Weights of a small GPT-style language model, trained from scratch on English Wikipedia: no biases in attention or MLP, a variant of SOAP for these matrices.
Each number is 500 + 50 x the weight over its row's rms, rounded and kept within 0 to 999. Layers, rows and columns count from 0. Numbers have three digits each. The size before them is the row's rms in percent of the matrix's.

# down: layer 7 MLP down (transposed), 640x160, rms 0.0628, rows 397-443, columns 120-159
# gate: layer 7 MLP gate, 640x160, rms 0.0635, rows 398-444, columns 120-159
# up: layer 7 MLP up, 640x160, rms 0.062, rows 398-443, columns 120-159
down397 098:482547430425562527586472548522468535503583444498485455503491493560585413464484446552443475533522471569511541465549555536
gate398 102:495382651481483477414574530546525546528550432587567476467528633541539530504438549480573480564488561480492499467517597481
up398 104:531468511533477477489507527474471588566578467516531523464518590445475581503409474589601486531445504512451454552559468438
down398 102:601454517492451536447578506479485513526531400484598556533563558420616553421472434480532445496512505495554572503581500490
gate399 091:462414581406460459495449460518579528436527553460493522469481559444465371446504550515538468515474493427547450542488496570
up399 098:434442482396446517550466512419481459469464579491473365487442504472436492497473572582525452464496530448556586544458498504
down399 095:467476534552607549413572500564549416461509491482495527468548434499493546422566421517443507477466568664403536488545515527
gate400 102:450534491441488461523461432479529566394445570473473446540476574571484533461607473494557453482503405439510546491500511429
up400 096:462471493450504453483459520465517509451421415511450496488546433456473532512523509498477506474550570549440429486458536588
down400 095:572551490543567523637553506536478549614445514514496511334507399407430481460471617500441514482518506470518469580434431486
gate401 096:453501549483526553446448464518516493548465531453459481534542567519468530420540563491506562491423523524488501522550591481
up401 098:439496417394575533470463507461568568397575539500439505447514519417499528533570597449471508420448562442467501495451486505
down401 094:556556504435508526489450472599511480490474614480505509505491455492578419495531524436516489530567526646537453576487554526
gate402 100:482399452533523561501528404477492452499518466468569534440582521586467524422615457546485500469493500563470574596509514410
up402 100:511486458485438442482461594473549557563577461556594460461518468488528471465470581509464593589564629390470557468502515483
down402 095:425477487457419553474464602408534500525556552486510572583469550482448478476512495421470466474412464429477440423444521535
gate403 101:587548465499634474499426444539513449526520554524481504459468557503613569486448524492496487498464516414530543443488565506
up403 102:529569536489527557518435538490517437591574630540493460461427503479579571480564463529511448486501549545508612435539482475
down403 101:423459504466475457470493507422472558493430464539548553588492553511596317487556516512492476453454538566509454521604430552
gate404 098:458513576504500484455526513544506571496529453489440526441538506471410486451465494526497385514488456457499551508465552428
up404 095:459442490502583558511454542502496510540447499518416520515439441485462537576360379577514578458542496491499503480553558577
down404 098:482488528433466497426471453524433605502470486532495553562513582503481559460557469447573573471456451469405556434473537501
gate405 092:572435534580548476528359484548454538557464446529491560461509523465531427481571510470536545520498460479450516571525529440
up405 096:448503564530509503565500499397531491497534593467433488493531514448571513470416414526405519591536424635475541556554499433
down405 094:546453608544539455618376553453488603518492569551539521552544438449454464497564449573600516522511496484459590540554551447
gate406 088:479471574489502587368497467537495451454518456442398498505490534400551591442604409524416501481540428553483517605435487512
up406 098:495432491457535489497476431494519441415493425464482473524459556442483465507630499538508489482511473485544426479440519502
down406 104:464503469452494605499460550439462460382498517421526431453462557481555558431617484491531502580534510499502520572428477509
gate407 108:570464506581472416530548562514494575469555534513464445623554516512573486460457544578495449529549429494541477433382528464
up407 095:429527509512521529481454487475504438577474496503568509447487506463530483512510586442434561496491560467532529532541560451
down407 094:542549534494516416488555595500540534433526552620446419546510502457400532378482505463540503467524567547537468463462462452
gate408 107:523438557440541495513554495591508574478508525546483504473498538546450446440489516550543469508520523522507474411438529456
up408 102:494515443476434540467476463401513496513505427489526518552452454447529493500429554426452482362531437593551534441506616507
down408 107:557478449461436404460593459432458511421473483528513466555504531441480498486534497503528505423538500422516528395474477537
gate409 097:441539495526561626490543543512563380435503582469541628432461548440469428521516568415444558428514478492467413456547536531
up409 099:510430457439484565495460398466441554453459422530457482575548530505440474541459445521538522518511419533524463464473679522
down409 102:592504483470443470464363547525472580570506437454416560558444367488533490527580560549575504433507514554468481440528569484
gate410 101:467472537484485561487533490530567495479510390463472500469443490396402462441423450547504508483471458432519515526584494458
up410 102:504498507555516509454480524469496488551505416527447564471540489471542521483526519526593576471424474474495590418561549434
down410 102:499537493423557444497503548437469512532565416471445423437526509510431543476445456476538581536472492545496500547474505465
gate411 105:539429465546547458408527497452504551513570465491421587533517528500471434474598523485595542546521491551430441512540507457
up411 095:424418544572577457518526482499575553398501491486518611500477575557432474573561555450571528458492491566474505538467468496
down411 105:567405511501484483502540481551466457533450505515515474548466441453447485528537531408501497504526558395543548548406499519
gate412 105:474437434519563523514525539479469561578534538530471481430486587491547471405576473552517515391553529499464546565486417471
up412 108:600539480480536455439476583532556555517410527512531547427515482469570513430509526487477454444581553375497535585440474456
down412 101:487479522397532461524512480476498583480459537543505476510543447488487453478590447572496455522649493485462517609527494483
gate413 093:478530621523542518599501465532434465529473544473632499465426476495417415493522483489510499500539512522519517465560469618
up413 099:473504444423537441485403567475460525557542540523492527526434534452516549513431516603547504516510478554514442508402504391
down413 092:523471521496405484478486549464539505472394431603465492532535440487499514541515493533526462464477430535417424531499385566
gate414 104:540510466520483545468493565552531424505474498508551535470540416448423573552487453569508585449408530421576515543547511477
up414 096:548408455524439427557527502469505531424571450559478451565548596519480551459492606485486523475602508515476584549449475532
down414 105:571477554495554593473490450495418474537583533489454454546424510458554411419448582578482462540425506532390486491549518496
gate415 109:528482534476538557460528460531555450516508477473512466430508598505598533440622487517554593446516542462490506498529540488
up415 106:493557398405533473522412501453526508489478394495469426476454402503541521512635498569549415393550426398553483407551543528
down415 103:408564468412461540604479537480536502447457559556503408547523514559450449449454495528596431556590515504495414477559527532
gate416 103:476406514482542521541614511524458441437486612519531562483471609505565499433507522543423486505590561514496461477558514533
up416 103:520465559526468552475490495529504490549530504583516520553568471496618536495459496383524464484453571483470556492385523418
down416 100:449517558566505396577553537477460514483604473526478528475413582550560525506405540485489515479508489443479464499556421498
gate417 106:517573496482509473532376511464577493452454430487451466485553482484560531501444456459529443626552445496531515429486439494
up417 103:442509482475480483506534472461529441539517513554426507536473465542472489598533470517558485580426539611510484469505449550
down417 103:574603382444439445569504436496616519512465548501515563483419502507463534464463471459533516546499588564491550496541523494
gate418 096:463428550399474533408434549498534407520593499492484551513506501437498479484494436467494491483509433370513421460546594407
up418 087:540537455477483461463395512466457461464505417472498574503517443548523479448541537420467490488566482503596496475435523448
down418 096:427581534524475516500573515433523456574516441502478522530552524628479530508505423476603576413494469533461548498521451529
gate419 099:567519505406609424534599516550564471414515426516584466535541555423497543485539377600468467460543525484528545486522440513
up419 103:418460542512553378519475481488536481582419535519482505469576446508447488408397454466508519474498471483441518608550576426
down419 103:487501454451479628548447533503542449563439515531488543531487533556440538467454521490524507568493424479501479432562560479
gate420 102:468488515536542486533538463478542476529599442567517544459602425474522554562511494482444501421494611530421563498444372438
up420 099:428535591585479484469474567519524537476507408475493539531503470394497536499454436429513454501411475444492457476533566520
down420 097:507574459597487471549569523532496536456584522493504441460555545484533501506515552463483463512497535511478530414402502536
gate421 102:451431504497455499428481498552628446594534460470502549571584501488586571580532525543533493378589521479505527494513481492
up421 102:539591472531497443520355610529487552526505572475443466546435469484543689461489499601441457535563414531585434511512534447
down421 109:542456482514510500518560580486508502567432551519457470463482438525503535571467442512437504591501441580475566570541467463
gate422 101:438447476473475470484469429468573595577504574449499472516498451435525390549545489467470562492498589441364506533460431471
up422 105:533426508530501563469463487500544445459451397533501469460453487497408479510392421532428475563484517598499493545504561522
down422 101:422508441474463522508549473540565464528562500609535418519455456510407393548519430492499531386456548525534502546549501506
gate423 099:395489566544497531377500492501439461491488577488521562473486536519551563499452434413425518555452435493478440601539460537
up423 096:596498528509480607595448574396518494562496437392430520475509504468483461567482434481536453461521620481515453490423498535
down423 092:453482490515556422421589523551507485568444582562474509524418442570475583486498547541453505502467443522540528484455479463
gate424 101:484459544500516440460437424522545538473467462475534508528531610529486424423431524574511390516549485553574458459531461438
up424 100:537468443431528509516487535501478472543462467495486388479489515500512603514521505435574458493542584532574573483497500409
down424 095:471431495578551539423590411584498585556469472447514474507551488487535417466513576454570534532437411487479525438455562439
gate425 104:407524424443484436569510482504472463471456435510445497462516495526588465457540487477421399457605481499459485434610408507
up425 097:455481445535337483516497559495418493491549388473540513450485547510459563487523442558373475484563504481528509547503461518
down425 100:441471544551558495529504570464552437508490484458568419446524558438456522522445583478524511576463509489413482470451517490
gate426 100:427581529510528536534522497575488571512528553494511510618467508492509523427506561464515466500476428522464506461531426484
up426 098:523458499587498495561528476473506429446474572435475410519621459611501529423486500444425501435438476469490537477492522537
down426 098:484453526435526469455577541604531557527504520518461585520478461488449467491490570597466476454543486412545439497492495472
gate427 100:520518531457497490537452452523538568416521510383541520600548538499545501458444581549584579511381547467524505383587614400
up427 103:542461574561471489508533532499517448472444489559434488569579448420470540524561447505515548595465517528472509534605538567
down427 096:493519439426539502519429411460520449489526518476538497480443453524605462534488534555467550508586481508455564469559427521
gate428 105:517512578573471547445444462508485480479545504509443559536526585511530571502485481433514418544440441472395495537472468550
up428 109:564368445490488575370507491427436412495546565442506475553537439539493483582519507536531494505513442552504500429409553577
down428 100:449465455465513506548451604461575484552483523482592478490570396443499522471497387562459602419496538505568549603524519519
gate429 090:568524463434486583444426477445475447560548552409517551551507541575533449446437486507491497490582597476499557498447552498
up429 090:473528595551503450499457607486484445474428522447544628502491540537516561484450551489554501546488514463455601518486482518
down429 092:471472524545491465557463434551487441441583476456444436453481427527504522515527484498471497551533507513531602430504545520
gate430 109:484506440488576488446533508513478497537520517582508555596447474474549516489535441571443503448528482475506564449602537423
up430 101:536449407501518553517479390563440485531421563502440431592461528458493451496490497539524556556567491510495557500520491430
down430 104:529451465541519461528534474485499445531554479627567548534606480463487593562439470563446507401552480465511566461527563537
gate431 107:471416408560403445506524456498479596500456530624510490430476460420490507466433495565483496522572521512531534446567499463
up431 104:514427500477516503483484532431567593519411492553596459566514557564529453457442566499474448489529462576472453506521465514
down431 102:463493582543510537468560393484570506442439564579573527476504507499548483474495511536494494464517533459504450457488572511
gate432 095:390521472451633551484469464511433493457542464513567548521543552519461496540542556591534523454511411553441515455582570531
up432 096:500423494489532553415548438486460623555411490508507499581462508607430470556551512531487521521618550534420587456565453426
down432 097:500580531565510434553542496486575600457541490513540392397555473493565536520467417519526591494572428496497593524536478548
gate433 108:506435469520403638519541519464548539513483527535506455539571520522466490552486552575530529516507412517511441475463553468
up433 101:506590481437522407616431585512491592454429473484501577561415529556466491523522445543573473506506492530524439476454450488
down433 101:531456436551513553497559414575513577433453421495514510545465540543496534534608379436403530556547457505482500471454468534
gate434 101:532454492587568548471502541584498439501363512541533528524442445480544429427448381532556571567578501517423436473586567530
up434 092:441533475413485470545441417486563479533587513434531481491544495494507538517540563458525486418482566582535485515499533473
down434 096:469526502521517510523531500463583450521418451530619502511519449587416575475447564465522543552539609520383447547524480503
gate435 088:496581421564448521548500466469481420571421573474417563479530518520531456423565500556496461513551570519490561483414561488
up435 086:404457535557529519454433432521562472554472396456533404495485540459549488564385553422497547536558422543455459524444444541
down435 095:588531460489564458433455535461534507474492457559453494440391377560456524448453466486561456450465455447574494541604450455
gate436 103:435530556483502481504438595505445441538567469490499538482484472522471617519482447496518447526542499536559494588430534546
up436 098:505399523537461512483539478551521570501455545549423527545507491487497458554495508421554503446492508499508569492482490426
down436 098:443416499504446462470475553465421500567548541531445422489582481479454451529534466532423492593480526479486444571562464597
gate437 109:546458488467526527505524462497424473458549483397467606582511489542518494489472497383451403494494481554462529615550568556
up437 102:539503471539479565494521612580543591434563476528456481464584531446523453493469488550454456493562504480437396529528501466
down437 106:395479513513573438448474399461425419505523441428423547541613427476531450497546539463487546507489507456501550563534540506
gate438 096:534554524545506554536516532610464494461533575582472507548480587537498486522529412478484480536453513584510483456531513502
up438 097:537474472526414518463539465526482493534480533494500504484474489369529392463491453460501477499477496552425546505552480495
down438 104:488447499509418441400510453544584475513493518469554490530457448488564484464541443498488505541451515516513467496598491506
gate439 095:489364484489541429477481521433518565452520528432482511533559565499519445425396410448507498493507422428562513595482515494
up439 093:466468478496514469504496476514486518431490524479447548490505490561493482489536507529575530432598527487506557522548521572
down439 096:480464518567527564635565455490440544521566462460496504434480396517479557566540508563419473523484565596500485537606517545
gate440 097:576468580579495531525502547447479486446604549569402570503524527539529448409548487448566529569465569475583473427481457475
up440 101:500502471527520611527485513531536416555592539435493390523571484466501455488542548450557541399506462435511572553447475538
down440 104:531514447492478554533410493596473426483532454466457434542445509532506485586431550551520475430453505487414568478509419551
gate441 100:542464423507497557512517549510564504399440446567518518450554479458425528492527441500425552506521528504497546539548517403
up441 109:524486459509397491545481491467517537420529542511409540481591482549559513521519504513511537569482429525506567499493494492
down441 103:523504510391546545507554490529556456480466580549535592384478540432562449492449451589527536623558500403503554546457497449
gate442 093:432484508493531533452529483467536465543460528575506524602478517565530511497599522495492522370507453660451560511522455544
up442 101:541478592524502520541558558570627587490453589471531464553546447584509459597477504410454486422443503428511480561566527473
down442 096:537495558427489517426490444491420549504469563565511533449498555514557519500509456496525508558592503528429496561483545496
gate443 100:502470441494482503543503496553552556490492547553527568571525482475502447476494553546453519427360455464531481422489499605
up443 096:465541550530408485506475479410448471439408428519452556534493504414439580478444579531528530563449574417489421460464415450
down443 094:525466381458482548432463486445478534487419506460508567489482416565451471469529467512373495482458464466443498481443525530
gate444 110:412495520548413502540451498531478428508462471507596467555533458474526542446461459447577537459487448630552496492529486485